config.yaml
n_layer: 19
d_model: 256
n_head: 2
n_kv_head: 2
head_dim: 128
d_mlp: 2048
vocab_size: 1024
activation: "squared_relu"
norm: "layernorm"
norm_place: "pre"
norm_eps: 1e-05
positions: "rope"
rope_base: 10000.0
rope_fraction: 1.0
qk_norm: false
attn_scale: 0.0884
bias: "none"
tie_embeddings: false
parallel_block: false
extras: ["some layers without attention", "local attention windows", "paired heads", "gated attention", "value embeddings", "a smear gate", "an embedding shortcut", "skips across layers"]
init: "orth"
init_std_qkv: 0.0361
init_std_o: 0.00585
init_std_up: 0.0361
init_std_down: 0.00207
optimizer: "laprop"
lr: 0.00211
lr_mult_up: 0.87
beta1: 0.95
beta2: 0.99
lr_head: 0.0192
warmup_steps: 575
schedule: "wsd"
decay_fraction: 0.682
decay_shape: "sqrt"
final_lr_fraction: 0.0
batch_tokens: 262144
seq_len: 512
doc_mask: true
z_loss: 0.0001
train_tokens: 1206000000
steps: 4601
dataset: "wikipedia_en"
Each number is 200 + 40 x the weight over its row's rms, rounded and kept within 0 to 999. Layers, rows and columns count from 0. The size before them is the row's rms in percent of the matrix's.

# k: layer 8 attention key, 256x256, rms 0.0713, rows 50-63, columns 0-255
# q: layer 8 attention query, 256x256, rms 0.0728, rows 51-63, columns 0-255
k50,100,184,170,254,235,195,226,251,224,176,203,156,266,192,251,118,216,171,215,191,169,183,200,240,258,199,164,201,204,168,233,194,185,154,196,180,195,202,130,225,199,211,224,223,176,136,225,148,162,147,193,192,186,185,181,218,189,152,177,202,273,209,193,196,161,159,181,162,194,202,210,184,195,232,207,230,193,155,183,259,305,260,164,245,197,271,183,240,198,128,208,166,227,108,201,178,122,248,148,169,212,237,212,153,174,120,172,143,240,328,166,230,168,238,216,257,197,206,238,180,180,187,161,222,266,209,256,137,251,192,214,227,209,217,184,183,234,227,191,226,204,113,171,99,182,163,104,252,238,136,235,198,214,196,210,191,210,219,196,223,187,212,150,83,268,152,219,193,169,219,321,179,240,203,275,214,138,180,189,247,171,226,291,191,206,193,175,258,180,218,194,177,144,199,200,189,269,166,229,202,156,144,269,157,215,179,212,232,173,199,162,243,200,253,170,263,220,188,258,180,151,235,188,200,230,188,178,168,142,137,289,173,219,160,134,140,163,204,184,109,190,218,251,157,188,170,228,182,203,204,225,272,209,241,273,188,188
q51,091,165,252,176,223,162,180,229,181,231,184,203,138,172,123,213,182,183,193,220,218,210,229,164,181,233,188,176,174,194,208,266,175,217,228,216,253,244,156,172,200,196,157,269,226,191,185,123,197,186,201,311,243,176,310,194,224,179,221,253,202,236,228,185,157,289,179,193,155,230,223,200,186,188,175,172,244,201,230,259,250,235,253,205,194,260,178,200,166,190,170,141,168,217,150,269,252,270,173,149,228,197,201,121,163,242,144,256,171,221,208,193,252,184,206,248,211,204,198,228,167,207,241,186,198,228,289,236,228,174,246,222,232,204,239,184,196,236,212,178,99,202,198,194,213,183,218,254,205,210,147,199,189,160,172,216,147,210,177,209,179,167,152,200,206,331,167,196,313,146,154,172,202,248,186,168,235,308,176,255,185,200,214,181,222,143,184,142,268,149,206,166,234,185,274,249,228,211,86,254,176,232,143,279,186,196,139,208,257,204,229,135,143,241,144,191,208,160,242,201,237,138,242,146,208,162,160,109,248,193,127,214,190,178,228,272,213,138,192,201,189,215,219,249,157,208,236,188,172,151,140,168,238,165,206,213,193
k51,085,154,223,168,189,193,191,138,149,152,191,232,198,246,153,223,189,183,261,227,244,243,136,209,173,183,201,195,239,203,151,202,247,181,209,194,250,157,255,240,182,204,268,226,241,169,180,170,224,258,127,210,168,180,184,117,187,211,258,176,247,241,272,205,313,184,152,206,237,168,196,142,85,239,191,156,150,151,180,240,160,161,190,203,202,221,220,138,143,181,231,168,201,201,197,169,209,276,246,187,244,176,240,194,229,264,258,150,195,205,172,212,206,240,179,201,200,142,150,236,134,273,245,246,202,200,221,249,204,167,228,229,153,201,174,230,166,168,206,170,173,205,196,155,222,178,215,212,211,222,103,150,164,136,184,197,151,244,172,211,221,108,208,276,183,261,159,131,240,250,184,220,248,132,217,153,206,205,163,191,181,264,248,219,234,210,239,230,134,212,169,252,164,204,220,185,175,218,200,218,187,190,157,264,187,184,292,251,239,183,178,171,153,134,245,239,154,231,167,182,147,150,199,172,233,245,242,353,198,177,165,197,170,147,222,180,223,170,220,278,278,135,154,257,176,201,220,220,225,256,241,162,249,214,191,186,185
q52,109,174,165,172,171,213,238,224,180,133,234,253,201,213,203,232,244,198,227,190,160,169,229,202,213,207,253,248,164,164,150,214,199,221,131,174,194,196,136,289,258,266,227,160,177,256,182,282,248,213,183,187,111,242,183,249,263,166,193,179,225,180,183,184,291,136,240,249,185,142,193,190,192,186,149,199,210,171,280,175,144,263,206,197,126,195,213,162,212,185,138,209,219,161,207,262,177,115,294,226,210,243,145,247,236,245,191,82,198,190,223,169,211,181,159,190,208,208,222,201,204,211,207,184,222,206,160,179,210,248,185,202,179,243,206,178,194,156,218,216,221,149,179,239,213,308,226,191,222,137,222,196,177,155,251,219,199,179,191,191,185,204,257,191,203,115,217,228,179,245,162,176,160,136,194,202,201,127,229,181,144,187,177,180,202,292,253,252,203,251,279,195,264,192,248,177,254,107,220,155,195,303,218,180,174,226,239,165,177,166,175,155,212,192,261,236,173,330,255,173,272,243,146,216,225,235,239,208,187,226,176,208,236,187,210,147,150,290,211,286,221,224,201,198,228,170,230,195,253,216,226,240,175,193,206,137,209
k52,117,258,202,209,187,193,155,212,233,188,195,143,175,150,235,202,240,202,188,205,196,228,257,264,212,196,254,196,250,194,200,210,194,237,185,205,224,253,201,137,145,184,178,244,155,174,200,218,163,204,315,223,240,121,241,227,194,170,141,226,230,141,176,155,194,246,188,221,168,136,239,208,229,245,222,256,175,253,227,203,158,206,238,245,252,188,162,222,228,252,233,140,170,189,132,211,255,116,227,133,171,168,195,254,146,246,233,172,200,217,239,154,142,238,219,232,264,186,219,165,280,154,189,156,210,246,158,248,215,168,227,179,264,199,239,131,198,153,215,167,236,161,224,198,201,194,151,241,160,103,238,260,208,207,198,225,145,178,190,224,208,200,228,246,231,219,255,224,266,231,186,221,150,210,235,224,163,132,193,220,196,195,155,159,143,210,178,218,175,205,238,212,271,169,213,155,264,230,116,162,198,213,202,173,210,252,195,208,152,136,138,157,221,217,140,191,240,72,186,183,265,259,147,209,201,151,194,129,278,192,193,227,204,266,225,144,32,192,232,205,237,215,236,225,201,198,229,163,218,236,254,146,172,179,244,191,170
q53,087,212,186,170,231,242,181,239,267,165,237,207,193,132,254,192,184,207,221,174,137,204,230,211,231,262,168,205,188,212,227,205,197,172,202,207,135,181,182,179,210,232,200,138,246,227,211,257,206,190,229,196,210,265,240,211,214,190,198,210,256,190,194,136,154,164,304,218,164,171,252,190,159,85,157,216,227,183,257,183,203,265,223,190,196,235,265,191,203,119,199,241,182,173,226,227,212,155,186,186,180,270,172,216,249,128,223,304,224,202,228,187,154,69,219,231,202,187,240,168,177,169,170,171,210,186,194,153,235,179,189,199,206,225,223,189,230,172,199,185,220,150,145,298,229,251,262,277,191,156,228,221,218,213,172,221,145,168,181,222,166,176,246,176,212,173,242,260,229,185,150,168,140,187,186,273,206,157,281,228,139,229,210,144,139,231,148,273,229,183,236,190,185,84,213,185,304,157,228,151,184,201,270,249,309,236,198,142,123,224,162,153,175,161,167,205,220,224,198,232,139,229,170,207,216,179,171,187,217,200,193,174,229,131,151,190,143,271,189,173,178,219,263,207,205,226,251,197,228,136,191,293,206,154,229,150,191
k53,080,140,232,122,91,179,150,205,179,41,193,205,88,239,178,234,254,212,207,242,235,227,156,208,144,242,105,223,175,215,226,255,240,211,180,184,245,192,171,169,164,321,176,202,235,247,224,155,195,195,176,216,227,157,166,197,223,163,210,194,287,188,214,243,244,212,162,239,144,195,219,148,178,203,211,194,184,187,233,214,239,184,207,209,220,255,210,153,195,230,203,175,141,186,207,199,150,230,215,176,199,208,225,202,216,229,232,220,285,212,180,256,206,238,198,263,243,215,171,212,214,185,142,289,254,190,196,211,244,196,234,208,234,173,233,161,242,154,259,213,187,243,250,213,213,192,142,241,128,210,243,250,185,192,186,205,131,183,238,218,152,199,270,147,244,196,150,157,258,269,307,195,168,262,224,177,243,177,161,257,228,271,200,237,167,158,187,240,195,173,188,242,243,152,175,160,221,212,245,213,182,141,240,248,234,233,257,197,170,160,159,110,219,207,209,209,140,211,210,261,181,203,218,149,181,218,117,206,202,155,137,193,183,210,202,104,246,184,150,158,214,256,217,220,155,166,166,139,162,189,199,145,173,195,203,194,244
q54,115,217,121,148,200,162,167,294,170,227,272,211,260,250,227,207,181,223,203,175,216,215,215,181,224,184,182,224,108,200,217,251,193,214,200,235,256,189,147,230,189,233,182,217,202,181,187,228,288,196,187,269,234,210,202,219,181,203,295,169,221,157,186,263,216,232,172,209,172,266,197,179,182,145,219,190,274,200,210,241,230,251,223,210,144,173,196,287,240,106,205,131,212,143,204,206,160,210,224,151,160,260,162,172,251,241,276,210,178,196,202,188,211,189,189,247,155,263,210,200,238,227,159,203,252,148,202,233,214,141,266,238,211,189,148,161,273,111,180,237,187,214,176,200,237,284,166,232,179,220,135,217,150,243,222,152,279,206,147,185,238,174,200,204,250,206,161,197,261,191,239,166,213,222,217,177,152,205,203,168,247,199,210,151,193,161,174,207,187,160,232,226,290,192,205,153,255,176,138,136,213,307,224,160,143,239,263,194,183,169,178,146,207,263,223,152,266,216,175,194,194,159,134,141,200,205,221,190,200,239,194,179,188,191,153,193,190,215,223,117,242,193,84,183,164,133,265,212,167,280,200,140,136,196,247,134,184
k54,127,191,181,191,149,172,200,173,176,181,194,155,208,174,169,166,145,253,208,257,201,200,226,219,252,258,141,178,228,191,222,202,185,175,197,205,244,214,142,242,177,121,215,216,198,177,195,191,205,192,223,217,241,169,272,227,125,156,269,217,250,193,232,226,194,229,236,174,232,215,137,194,229,158,250,184,213,119,219,192,203,264,172,233,217,235,216,231,247,182,119,141,215,200,205,160,214,234,187,144,205,205,173,173,130,183,242,157,154,225,179,263,191,198,220,310,267,163,178,189,267,212,160,211,193,218,256,226,174,219,205,275,209,141,156,148,214,202,194,240,192,132,179,191,225,234,153,281,196,170,173,206,200,248,236,146,210,200,111,230,270,191,212,279,133,228,196,212,175,267,324,177,244,157,217,191,149,189,233,267,203,279,230,178,262,271,119,202,178,185,242,164,152,141,230,175,202,220,203,170,162,155,248,202,233,188,186,235,182,162,169,243,189,240,168,213,246,200,193,226,144,181,211,207,216,192,259,238,90,134,206,169,205,201,82,116,224,212,238,206,264,186,150,214,195,110,212,187,249,251,206,198,252,223,308,221,206
q55,097,168,222,218,239,208,247,203,233,217,158,191,188,151,88,285,231,161,194,203,161,168,277,232,274,171,205,160,171,194,164,252,225,229,223,223,145,216,176,215,204,233,164,143,227,187,120,230,215,190,168,202,285,213,246,279,194,248,151,241,187,213,220,151,254,248,144,197,206,164,244,218,179,179,250,215,208,198,243,208,244,251,263,182,232,191,199,198,229,159,235,186,167,187,145,187,221,151,215,203,187,197,166,202,193,143,172,269,222,166,171,122,199,210,186,191,172,188,146,220,157,248,213,217,180,147,265,215,241,125,169,198,258,244,243,193,193,142,156,166,171,227,208,220,216,232,197,268,244,241,163,195,250,192,248,220,191,204,143,208,240,257,227,139,193,237,114,239,295,195,230,178,144,241,157,201,183,228,218,260,221,133,173,159,240,223,256,142,197,159,202,224,231,207,185,196,246,269,224,142,118,278,200,202,259,220,218,212,234,150,184,189,264,304,239,311,201,183,206,181,283,170,186,230,139,150,128,204,216,195,231,240,265,203,221,205,176,218,144,147,282,183,196,188,210,182,262,198,134,247,175,274,235,238,211,207,260
k55,094,180,245,118,164,199,157,127,239,186,200,236,185,206,198,210,210,192,227,182,236,157,168,179,206,133,230,173,228,202,153,186,253,225,202,277,218,170,236,162,157,179,197,182,215,218,162,231,194,195,197,264,173,165,328,248,225,234,196,151,145,238,239,151,259,242,184,288,259,158,132,236,208,177,221,171,190,214,165,194,150,237,220,207,269,199,232,225,184,156,197,183,228,235,137,230,269,159,270,274,208,144,164,159,198,355,156,177,135,109,189,174,242,208,141,174,256,143,147,130,162,212,170,224,177,190,206,271,159,196,139,234,275,217,234,206,140,216,216,107,181,283,200,161,221,203,243,156,167,240,175,230,203,188,169,221,232,203,157,203,280,172,195,220,165,197,163,204,204,223,129,202,244,206,135,192,227,157,170,185,172,212,184,237,228,165,220,198,157,211,199,202,234,227,175,138,121,226,140,207,170,244,200,184,202,227,238,239,242,199,206,214,180,246,242,160,161,169,191,145,208,164,211,160,191,169,201,225,214,244,141,233,229,248,219,245,213,203,211,259,330,215,124,232,230,211,201,262,148,213,181,154,251,169,182,182,177
q56,107,146,221,174,206,204,247,110,230,277,173,212,170,250,160,273,232,169,137,223,165,176,138,207,253,203,218,152,203,217,254,240,190,240,236,186,236,247,170,229,220,203,128,124,174,274,124,259,244,174,224,197,230,253,246,268,173,259,163,165,175,269,204,226,210,193,213,127,227,175,200,193,226,137,170,160,150,170,188,214,177,259,189,181,181,236,233,195,254,120,196,184,244,211,185,176,194,190,171,204,211,203,232,212,180,182,221,201,186,141,210,186,198,234,178,219,224,200,160,145,215,176,176,212,175,185,206,241,218,186,188,193,284,160,243,209,249,193,127,145,149,216,137,241,226,182,232,214,129,140,166,182,231,217,289,213,236,161,118,196,253,220,171,167,151,237,101,260,247,200,189,203,221,230,128,165,231,219,209,304,207,192,185,192,273,238,209,285,236,205,236,98,238,270,177,195,232,171,165,136,99,250,208,209,187,251,217,185,148,206,210,229,254,254,270,184,175,286,206,225,198,195,221,171,190,177,222,135,182,282,268,298,230,220,205,252,220,205,183,207,218,195,152,172,192,211,195,141,163,226,150,201,223,231,142,195,191
k56,110,224,218,129,196,193,159,175,188,205,248,229,236,187,177,225,203,253,197,198,234,211,172,201,189,178,314,182,280,204,243,164,135,205,190,223,177,174,271,190,129,103,185,181,212,250,210,211,259,175,222,207,161,200,278,196,147,223,265,187,175,202,187,210,149,255,201,247,232,212,135,186,270,188,191,149,166,275,216,188,180,161,232,233,290,205,229,159,152,206,174,247,169,242,239,259,210,230,214,239,196,169,169,210,232,250,222,252,142,91,226,184,203,178,181,157,230,223,167,197,225,207,226,185,162,185,190,271,150,144,171,197,182,183,257,199,191,149,231,147,236,193,207,216,186,182,234,200,192,197,165,205,246,221,186,184,193,156,158,118,226,144,168,256,163,218,226,183,198,238,118,193,196,247,112,243,157,222,168,165,188,160,177,232,213,183,220,193,221,195,233,191,242,258,173,114,106,215,162,168,174,303,216,245,188,167,196,277,226,125,224,255,213,164,233,181,188,231,82,134,136,139,238,108,166,231,201,244,263,261,168,231,191,266,217,255,169,195,234,259,252,211,192,242,205,178,170,241,188,196,179,97,213,223,169,213,187
q57,098,276,164,224,204,165,218,238,159,162,255,173,250,266,250,163,190,233,252,263,200,230,230,154,231,159,136,197,126,258,221,230,211,233,158,197,246,242,240,254,214,249,250,232,201,159,154,211,197,207,177,247,262,236,159,169,225,182,181,174,242,219,158,195,227,155,123,164,167,164,259,187,141,265,259,258,256,193,159,240,219,174,199,159,184,245,189,251,193,172,187,130,111,137,241,197,125,228,188,222,129,176,146,206,215,137,137,244,168,143,267,137,246,157,121,204,144,163,203,299,128,244,187,168,186,147,213,202,251,135,258,218,211,238,224,185,209,219,122,149,154,220,206,139,230,210,166,136,248,198,217,266,176,167,227,232,191,190,203,262,221,161,181,215,202,228,263,228,252,214,258,169,172,141,138,239,171,176,221,161,229,246,236,183,193,204,123,192,203,190,236,214,198,169,294,176,197,219,203,166,192,216,258,225,194,197,197,206,217,142,231,218,174,195,265,220,199,151,158,194,269,274,183,160,214,218,169,213,247,209,172,192,145,125,102,163,256,196,128,179,209,193,199,154,218,179,202,148,174,184,193,243,210,169,221,216,201
k57,096,106,206,182,243,222,198,206,258,235,234,164,248,287,213,133,271,186,184,164,157,162,182,228,282,177,190,127,234,180,256,200,237,182,201,257,189,205,217,281,272,173,249,179,201,192,185,237,159,158,211,210,223,166,208,171,130,202,175,267,269,173,216,247,175,183,230,198,246,125,219,126,238,242,246,227,222,186,169,198,207,267,119,164,166,220,170,239,301,187,150,130,209,218,216,162,193,258,208,176,193,267,187,267,162,181,121,128,164,267,193,225,167,304,167,191,222,243,215,212,196,151,194,185,128,232,196,186,277,181,170,212,241,201,216,180,195,206,179,235,140,119,179,217,180,214,215,264,162,155,169,185,179,208,255,203,223,190,153,236,196,191,168,188,168,193,195,242,191,190,253,218,261,207,201,235,195,237,220,223,204,234,312,174,187,282,194,200,124,193,149,151,117,130,239,154,256,148,194,206,130,195,211,228,243,212,183,182,158,259,202,212,247,240,222,176,177,223,227,208,214,257,162,224,190,189,209,166,170,153,269,218,244,196,149,127,225,201,172,244,190,149,231,175,287,172,221,176,188,231,145,256,177,155,178,250,169
q58,113,172,166,183,299,179,175,171,223,281,241,243,230,158,218,151,158,220,163,217,200,217,145,176,246,129,219,129,227,219,182,173,194,230,226,184,204,218,159,173,209,171,194,185,193,256,199,217,180,183,172,213,213,201,295,189,174,218,257,185,202,189,151,256,125,276,196,189,162,211,226,203,293,165,151,142,160,241,179,237,228,213,169,182,264,246,177,202,195,162,221,108,207,227,238,215,179,201,228,169,204,169,227,163,145,129,209,311,138,144,240,209,168,300,234,226,168,171,191,124,148,238,154,197,194,180,231,244,298,172,189,196,222,135,194,160,246,124,127,185,143,226,172,270,144,294,194,220,224,186,207,207,219,257,199,206,152,200,122,277,151,211,193,236,187,224,197,191,215,145,195,186,261,297,198,228,200,213,257,241,179,164,214,167,210,239,248,265,206,190,147,124,192,127,194,163,200,211,174,219,143,129,250,230,214,206,237,183,220,226,228,171,231,157,150,135,188,177,264,210,101,137,276,157,199,157,187,145,218,246,237,176,209,193,188,193,248,202,195,195,200,235,182,202,238,192,193,224,213,178,187,237,231,233,139,220,253
k58,120,158,209,177,197,184,215,216,198,176,238,211,207,139,149,201,196,226,160,228,223,199,117,189,209,217,172,208,227,193,201,283,151,207,243,132,185,163,189,239,170,151,244,210,286,261,175,265,176,172,173,243,219,267,224,131,145,214,279,210,210,197,197,269,182,247,270,260,164,207,205,155,182,160,159,165,224,192,226,200,203,149,182,184,179,259,233,139,192,163,129,202,235,232,208,180,160,244,195,205,209,209,147,178,278,83,188,225,176,143,207,254,257,157,250,269,173,215,179,180,164,234,171,229,166,133,193,228,181,248,170,195,175,214,197,233,234,235,129,264,212,158,128,231,200,244,277,152,191,269,170,116,192,248,202,150,198,128,224,228,130,185,183,224,179,225,163,192,157,247,167,221,235,298,203,204,231,264,172,207,185,200,178,202,249,182,269,191,231,165,228,215,256,216,203,193,116,211,286,203,192,229,183,273,209,136,209,216,180,157,217,215,217,186,183,225,220,211,168,217,113,177,260,91,137,257,166,192,177,186,203,190,184,193,220,277,339,204,281,196,196,215,232,189,192,216,248,248,257,223,175,215,208,239,210,231,210
q59,075,263,178,212,168,266,241,282,293,252,295,166,259,152,233,234,230,244,232,185,184,139,162,188,211,203,114,162,196,200,177,199,187,164,240,179,211,160,250,270,138,170,310,209,144,187,247,161,179,160,183,171,242,243,128,158,186,148,154,137,199,142,184,146,296,137,212,222,198,173,195,204,220,201,150,176,234,186,126,218,191,162,177,241,212,157,146,225,187,229,174,273,193,186,245,209,171,169,172,182,181,175,146,241,215,113,227,204,208,160,237,179,173,201,186,210,197,140,182,228,246,245,158,169,197,234,185,164,103,282,154,263,178,216,224,188,207,194,207,185,228,205,220,211,191,216,164,191,238,179,166,235,195,313,180,216,205,206,202,150,211,191,207,210,189,199,143,131,120,189,237,164,203,130,269,160,132,150,135,128,217,211,114,201,180,255,195,127,121,261,220,210,188,194,164,194,138,143,253,189,205,184,189,182,225,185,179,190,110,246,218,169,188,208,207,254,184,280,191,216,250,214,204,228,190,252,187,234,247,212,224,192,253,193,203,155,136,217,176,173,226,189,242,154,140,193,234,188,222,254,260,227,156,191,223,186,177
k59,072,257,189,286,259,211,181,243,217,326,188,140,227,182,216,169,250,224,153,133,127,117,226,204,229,230,186,142,142,190,257,222,218,176,193,205,200,205,141,207,189,216,197,114,175,230,164,159,183,159,177,185,159,200,245,236,278,276,161,259,190,216,168,189,129,164,190,190,206,164,208,189,244,162,262,181,238,208,215,211,226,242,177,234,140,185,207,221,292,250,127,253,150,246,210,212,175,176,196,202,210,193,201,226,132,152,198,235,270,175,164,151,181,202,175,150,166,183,165,154,177,208,138,206,145,245,196,169,220,176,192,197,212,253,174,230,222,228,198,210,200,208,188,187,222,257,203,220,184,207,222,204,284,170,193,252,198,190,227,169,224,251,267,173,193,132,210,145,208,192,153,250,158,226,182,232,165,182,214,233,182,203,129,180,182,212,182,184,180,197,233,206,288,144,184,276,253,128,211,218,210,235,196,196,197,241,153,96,103,275,133,144,235,205,206,238,299,229,191,235,214,252,191,248,184,153,192,98,225,192,236,226,243,181,114,199,180,240,214,180,143,181,233,134,179,198,233,146,221,156,178,313,170,193,173,198,172
q60,109,181,253,237,239,240,229,170,238,186,198,297,148,127,200,155,188,194,182,178,156,165,215,222,226,247,187,130,221,189,214,210,177,209,173,171,154,162,206,203,207,202,153,191,291,232,191,183,155,161,168,186,221,150,247,223,188,228,192,250,149,169,163,115,190,165,250,209,164,152,205,229,222,206,187,193,244,242,262,187,199,207,153,203,259,208,200,162,192,188,209,284,227,236,200,248,189,149,217,168,229,175,190,224,122,111,123,295,247,150,178,204,146,233,184,203,209,157,162,151,147,167,228,154,242,181,240,161,257,222,151,172,238,223,272,162,193,209,193,207,226,175,221,226,171,262,210,186,216,222,240,264,156,148,215,273,156,203,173,221,139,196,234,184,168,173,208,209,208,191,195,218,143,177,206,301,286,246,224,195,296,147,189,129,204,150,228,221,240,217,230,283,241,165,177,159,204,241,215,254,163,207,186,235,314,212,154,170,186,255,232,201,275,183,143,264,174,201,178,210,165,199,150,223,162,138,123,179,230,207,179,172,250,173,236,172,166,219,152,225,200,278,272,213,204,244,201,206,288,206,218,289,239,202,181,175,303
k60,110,198,244,195,205,201,225,209,206,207,214,269,149,185,193,211,188,150,217,188,216,171,151,170,160,202,196,177,191,201,194,228,251,256,225,222,140,213,196,162,197,191,126,214,274,208,187,157,151,157,146,223,238,117,189,237,202,224,168,188,140,251,205,173,234,219,186,255,143,191,164,208,183,204,215,148,188,236,268,207,197,168,244,209,235,165,189,171,206,293,206,171,170,302,185,236,227,162,244,218,223,163,218,158,146,246,218,257,215,124,217,196,261,212,160,134,195,184,200,183,199,193,192,229,183,235,164,211,231,129,167,196,229,208,267,235,204,175,204,208,189,211,239,241,215,227,243,198,193,322,289,185,260,184,142,239,174,189,277,205,204,218,251,147,194,239,178,151,300,204,118,189,132,267,194,176,248,152,161,263,222,115,138,227,193,97,213,143,243,207,154,286,249,229,170,180,199,230,167,258,152,200,112,228,144,245,193,204,185,174,249,183,189,200,216,224,145,145,222,212,249,193,234,218,184,178,169,156,287,165,102,196,234,228,315,242,206,129,202,132,196,256,208,177,225,228,189,155,163,197,246,158,233,198,176,202,261
q61,092,255,173,200,194,178,278,305,181,274,209,171,245,255,240,185,165,206,230,201,238,215,292,248,171,122,184,254,195,193,181,171,155,236,210,215,245,253,202,239,158,115,212,217,131,145,191,143,171,222,201,139,178,206,198,153,121,148,176,175,277,242,199,246,248,205,133,157,223,188,213,190,215,243,212,228,190,161,149,178,185,151,179,224,245,254,235,258,228,255,186,220,209,107,214,204,217,248,211,175,175,193,228,226,236,199,221,129,206,180,241,170,225,127,159,244,253,191,232,253,262,200,183,209,139,175,198,205,154,269,166,212,155,205,172,205,193,230,217,215,277,197,236,164,153,115,233,147,200,126,169,205,197,252,153,176,203,208,250,168,207,171,232,188,201,116,192,186,156,198,172,105,214,186,163,183,114,148,207,220,203,175,175,221,144,224,168,102,239,250,132,196,170,234,225,169,167,100,233,210,251,258,206,125,177,167,206,161,199,232,190,194,64,185,213,199,201,208,134,224,276,224,216,195,234,221,183,218,217,207,238,210,217,236,133,183,170,224,151,158,156,178,274,193,198,185,218,174,191,234,249,164,184,133,192,204,176
k61,094,273,194,253,226,228,207,238,252,269,193,141,248,253,274,165,252,200,215,208,180,152,189,201,274,144,161,181,193,189,228,220,222,126,203,184,244,210,114,184,244,266,209,158,121,202,230,176,146,112,242,188,201,227,160,196,159,160,203,196,200,189,253,158,177,168,152,211,215,153,269,226,218,221,257,242,201,213,193,212,241,212,165,170,187,208,256,143,209,182,229,233,178,138,166,173,164,295,170,179,221,245,206,254,219,146,231,167,231,226,177,183,183,238,187,251,194,286,192,200,236,206,152,140,218,162,218,180,198,224,188,172,157,204,179,234,182,136,202,284,240,138,90,204,171,180,154,280,175,148,223,225,259,223,154,219,226,197,169,197,184,157,222,185,210,186,205,222,151,205,192,187,168,192,219,230,164,216,238,130,186,245,311,268,166,234,165,211,191,221,216,173,155,162,249,207,260,148,254,211,165,180,264,145,238,164,179,133,157,251,116,145,242,198,154,247,231,210,217,251,169,222,143,237,189,201,238,179,249,203,257,281,204,188,151,124,130,237,278,203,208,139,261,145,199,178,247,208,164,264,209,223,134,177,193,207,168
q62,090,232,166,221,190,256,240,263,233,260,187,233,211,202,239,217,133,200,218,174,259,188,192,249,230,194,217,121,284,254,150,221,230,235,258,134,208,176,183,209,171,179,253,197,102,180,191,172,115,114,198,228,202,200,177,210,153,179,186,115,241,205,188,168,139,209,218,178,236,184,189,227,198,247,272,185,123,246,93,234,178,164,197,176,221,221,144,255,207,199,239,209,218,175,217,170,182,189,166,250,219,159,275,178,193,109,316,242,177,153,224,169,193,243,141,274,133,157,172,151,200,213,166,161,204,221,223,228,206,255,159,177,191,150,247,178,238,176,157,229,193,188,272,162,115,193,191,170,202,141,197,218,217,279,166,198,162,192,204,222,256,211,216,179,225,228,190,182,195,151,244,141,278,230,211,233,141,249,174,248,205,230,231,278,190,215,218,184,303,235,141,169,198,216,137,277,105,177,154,154,195,183,234,135,158,224,229,231,199,229,196,240,246,237,215,183,197,155,131,228,160,189,227,180,236,174,237,212,162,233,263,187,195,214,201,163,219,148,197,170,197,206,205,149,144,187,271,209,166,246,171,220,206,205,117,196,235
k62,084,267,170,207,233,229,226,221,285,231,183,227,233,189,180,245,217,197,145,247,169,175,187,181,261,200,208,158,216,137,243,164,226,115,236,168,217,178,165,193,198,231,229,191,207,224,229,241,186,163,269,244,172,205,245,264,219,262,286,201,154,191,255,216,127,156,205,200,236,170,180,197,187,191,249,77,159,268,172,187,244,258,128,171,221,188,224,212,221,139,148,210,196,190,207,241,134,206,139,256,200,189,195,243,295,107,225,235,202,239,162,146,200,229,229,217,194,185,133,186,141,182,168,209,200,155,225,164,120,214,203,183,129,222,193,232,190,190,239,237,215,110,118,150,208,280,201,153,203,247,122,185,271,234,170,200,254,182,188,150,181,218,205,167,235,191,154,231,95,202,189,189,194,256,245,228,111,226,186,170,205,200,209,240,216,168,223,186,240,220,181,159,122,198,171,250,225,171,238,209,226,301,225,193,256,157,175,214,184,216,186,190,255,195,231,233,243,263,162,209,186,213,205,175,205,244,227,139,176,216,211,143,243,194,113,265,268,230,275,146,186,235,187,129,219,203,248,158,172,202,181,197,171,263,160,235,203
q63,079,253,178,186,196,192,238,200,190,259,262,131,241,219,207,171,188,242,185,204,189,175,196,199,186,206,182,225,198,126,190,175,182,213,234,206,239,206,193,255,171,227,213,265,205,214,240,150,207,188,208,260,231,198,163,119,173,132,222,231,122,143,272,239,283,196,130,182,198,178,188,165,198,263,216,282,205,170,151,257,136,154,171,264,184,131,137,250,212,189,180,209,259,180,243,186,145,132,203,219,233,213,218,206,165,207,200,112,150,182,187,186,156,256,197,182,194,201,200,265,297,236,276,246,185,300,145,253,199,240,223,203,213,240,210,270,201,162,220,210,240,206,182,164,220,167,158,157,148,211,161,146,219,302,203,214,244,185,265,158,206,179,153,206,225,210,117,159,108,218,244,226,223,214,213,133,229,249,200,156,242,214,183,257,217,187,270,166,210,194,164,194,121,224,159,194,199,121,200,161,246,255,154,200,169,218,228,253,207,193,215,207,189,174,242,246,209,191,175,220,276,227,191,165,204,223,210,270,179,255,189,207,226,223,198,150,201,242,166,107,280,203,160,172,188,156,276,144,195,266,234,122,107,188,208,192,192
k63,070,268,240,307,303,163,251,211,316,307,208,200,279,240,262,209,181,254,168,172,140,114,235,235,276,205,236,146,175,236,187,172,155,224,197,221,190,194,199,128,233,201,233,138,181,225,136,243,194,150,245,210,162,258,273,208,209,226,137,228,193,166,173,227,151,172,182,197,229,130,199,181,234,157,248,221,234,201,262,219,189,200,195,222,193,112,163,255,332,212,224,240,212,272,189,234,206,145,128,210,203,259,215,223,135,181,199,135,205,188,220,136,186,169,169,198,221,234,178,162,226,140,222,204,171,246,219,130,194,230,228,196,213,216,184,133,205,208,204,250,227,194,191,174,201,212,222,221,226,224,221,169,228,221,279,196,147,240,148,156,225,247,197,222,141,106,220,209,234,167,179,176,191,161,236,233,181,199,188,206,199,174,151,212,233,234,190,146,180,135,179,150,155,150,226,236,228,201,175,139,204,242,189,200,223,223,163,180,186,205,259,209,249,173,252,166,331,219,234,245,205,215,178,206,150,165,215,178,175,217,202,236,155,189,202,229,170,236,232,227,132,210,222,188,201,175,247,120,261,186,157,228,163,168,222,159,162